Part of a small language model's weights.
Size: 13 layers, width 320, 5 heads of 64 (1 for keys and values), MLP 1600 GELU, vocabulary 16384, 21.8M parameters.
Architecture: LayerNorm before each block, rotary positions.
Training: a variant of Adam for these matrices, 560M tokens, 7766 steps.
Each number is 128 + 24 x the weight over its row's rms, rounded and kept within 0 to 255. Layers, rows and columns count from 0. The size above them is the row's rms in percent of the matrix's.

# layer 10 MLP down (transposed), 1600x320, rms 0.102, rows 159-162, columns 0-159
size [114 101  99 107]
[[113 128 119 129 177  98 125 117 107 147  90 100 102 144 155 173 141 106 106  81 141 147 155 154 118 108 135 132 113 114 120 149 156 143 146  95  70 126 105 123 127 107 116 116 128 134 130 114 160 102  98 104  89 111 127 108 153 107  79 164 127 138 192 116 127 170 136 121  88 171  82 130 129 119 124 147 147 212 105 105  92 121 106 139 137 120 120 115  85  93 119 118 129 111 119 126 117 135 104 115 137 146 114 117 136 109 172 134 126 153 143 133 103 107 163 155 147 126 115 167  61 123 145 103 143 131 139 124 104 116 151 137 102 119 125 107 114 170 100 175 123 141 140 118 104 131 122 127  96 108  88 140 116 111 100 139 159 126 116 116]
 [105  96 134 126 137  94 108 152  96 112 105 166 128 110 117 174 113 165 121 106 128 111 128 135 122 130 130 130 101 105 142 122 141 140 150 109 158 154 126 154 143  93 156 132 147  73 101 120 104 197 122  94 106 163  82 136 112 132 112 146 119 151 139 182 134 134 149 108 120 111  96 107 178 131  81 130 105 164 162 136 114 138 108 176 108 146 104 140 113 128 132 156  89 113 108 116 150 118  84 145 151 148 172 112 114 132 149 145 154 148 119 123 140 112  87 134 146 137 143 130 163 131  97  59 113  96 142 129  97 105 136 147 102 114  93 140  93 162 129 136 125 142 115 112 132 149 168 138 133 115 142 115 103 104 170 179  91 169 117 120]
 [135 126 131 119 106 124 121 107  62 126  97 121 116  72 147  98 110 102  97 159 158 154 170 121 130 124  79 151 125  87 121 151 161 126 120  98 136 177 115 151 107 107 119 122 143 120 108 105 128 120 105 139 121 171 135 129 122 145 135 164 164 123 134 173 175 141 157 177 125  92 135 124 100  94 119 168 102 122 109 123  82  92 103 113 167 105 106 146 131 167 120 166 105  54 127 130 162 112 101 142 171  87 101  92 123  99 118  90 141 123 108 114 121 130 144  96 121 134 133 117 114 154 115 151 135 134 201 100 145 128 105 138 125 165 145  74  94 127 128 114 141 143 110  73 122 152 103 112 116 132 126 116 137 131 112 155 106 117 107 116]
 [152 109 147 103 120 132  95 159  88 142 155 107 113 115  99 111 111 144 113 114 140 150 146 126 107 126 132 108 134 159 108 139 144 108 108 100 151 130 139 127 146 129 117 126 127 159 127 111 127 140 134  78 150 145 127 149 109 118 107 174 132 101 133 105 114 129 118 127 193 146 124 134 126 178 143 152 159  95 102 106 150 104 108 142 117 146 147 158 165 184 100 114 134 130 101 152 140  68 131 150 116 112 100 117 157 142 112 121 168 112 163 135  83  73 135 135 131 147 115 148 154 110 112 181 138 123 136 130 104 100 169 122  89 111 138 109 165 132 135 175 164 129 164 139 157 158 154 145 119 102 121 137 100 147  87 109 140 111 108 118]]
# layer 10 MLP up, 1600x320, rms 0.101, rows 160-163, columns 0-159
size [104 104 104  96]
[[131 166 140 128 106 147 119 129 125 174 173 158 109 100 154 107 129 137 102  99 131  90 122 155 143 132 134 114 143  93  80 153 156 114 107 177 110 120 123 123 135 145 183 135 116 123 131 146 164 123 107 105 138  85 125 112  71 117 132 154  90 168 130 114 123 129 132 139 134 126 107 129 132 140 112 108 132  71 108 152 118 142 102 151 101 152 105 143 135 104 122 144 105 146 139 143 147 188  57  81 128 159 163  97 124  90 140 163 136 126 146  85 141 164 124 158 145 133 145 133 173 142 118  98 112 142 142 152 113 136  78  95 159 162 125 133 117 131 134 149  98 108 106 140 125 118 125 113 178 153 108 138 159 129 173 117 107 150 177 163]
 [121 140  99 149 102 122 154 118 118 114 114 104 123 169 141 127 107 121 136 133 109 121 131 182 119 140 100 144 152 162 124 131 163 106 131  71  88 112 129 134 190 180 134 128 139 147 126 114 128 153 136 129 154 146 114 118 137  91 111  86 130 107 146 120 129 106 120  84 124 134 142 176 156 116 138 149 149 118 129 142 121 115 106 138 113 119 125 142 121 100 151 138  69 108 173 150  97 111 115 116 105 147 132  81 133 147 140 144 124 117 125 139 105 158 117 124 138 116 139 140  90 118 114 130 105 110 164 104 109 131 146  95 119 147 169 116 126 149 110 126  69 121 120 132 168 128 100 143 104 115 124  87 110 122 137 147 109 205 165 185]
 [123 134 113 162 110 113 118 130  96 123 139 111 169 121 134  92 168 149 114 176 127 142 143 152 167 174 149 133 185 151 153  95 115 149 127  93 135 150  92 127 102 128 125 113  69 134 166 131 107 103 136 143 163  88 115 124  97 145 145 131 115  86 151 132 141 130 123  85 133 145 127 170 135  91 168  91  93 130 175 121 133 112 101  79 129 120 121 109  91 141 156 102 151 106 177 120 151 126 110 135  88 110 152 127 171 155  62  95 143 117 143 142 143 107 144 117 113 129 160 158 111 148  59 150 138 147 172 137  77 118 183  97 163 104 131 101 174 157 100 122 104 118 152 115 124 150 139 142 127  91 124 101 153  66 136 137 142 156 139 107]
 [104 141 107 125 109 106 119 111 149  99 100 172 132 140 147 148 149 138 112 129 158 174 105 127 140 140 107 117 116 103 111 114 139 122 151 140 166  91 138 129 172 102 124 103 102 138  80 144 141  79 132  72 112  86 120 132 142 103 113  93 124 117 187 175 120 137  91 152 113 118 138 120 127 163 104 112 161 120 112 146 131 119 159 146 107 144 173 123 113 156 103 132 109 113 125 100  91 137 135  81 172 139 117 179  89 132 125 130 110 139 181 154  95 102 123 112 141 114 135  93  90 154  99 108 136 163 144 101  69  88 108 144 154 111 134 136 126 180  97 160 142 107 156 127 110 179 113 146 111 109 116 139 122 151 141 138 166 141 153 133]]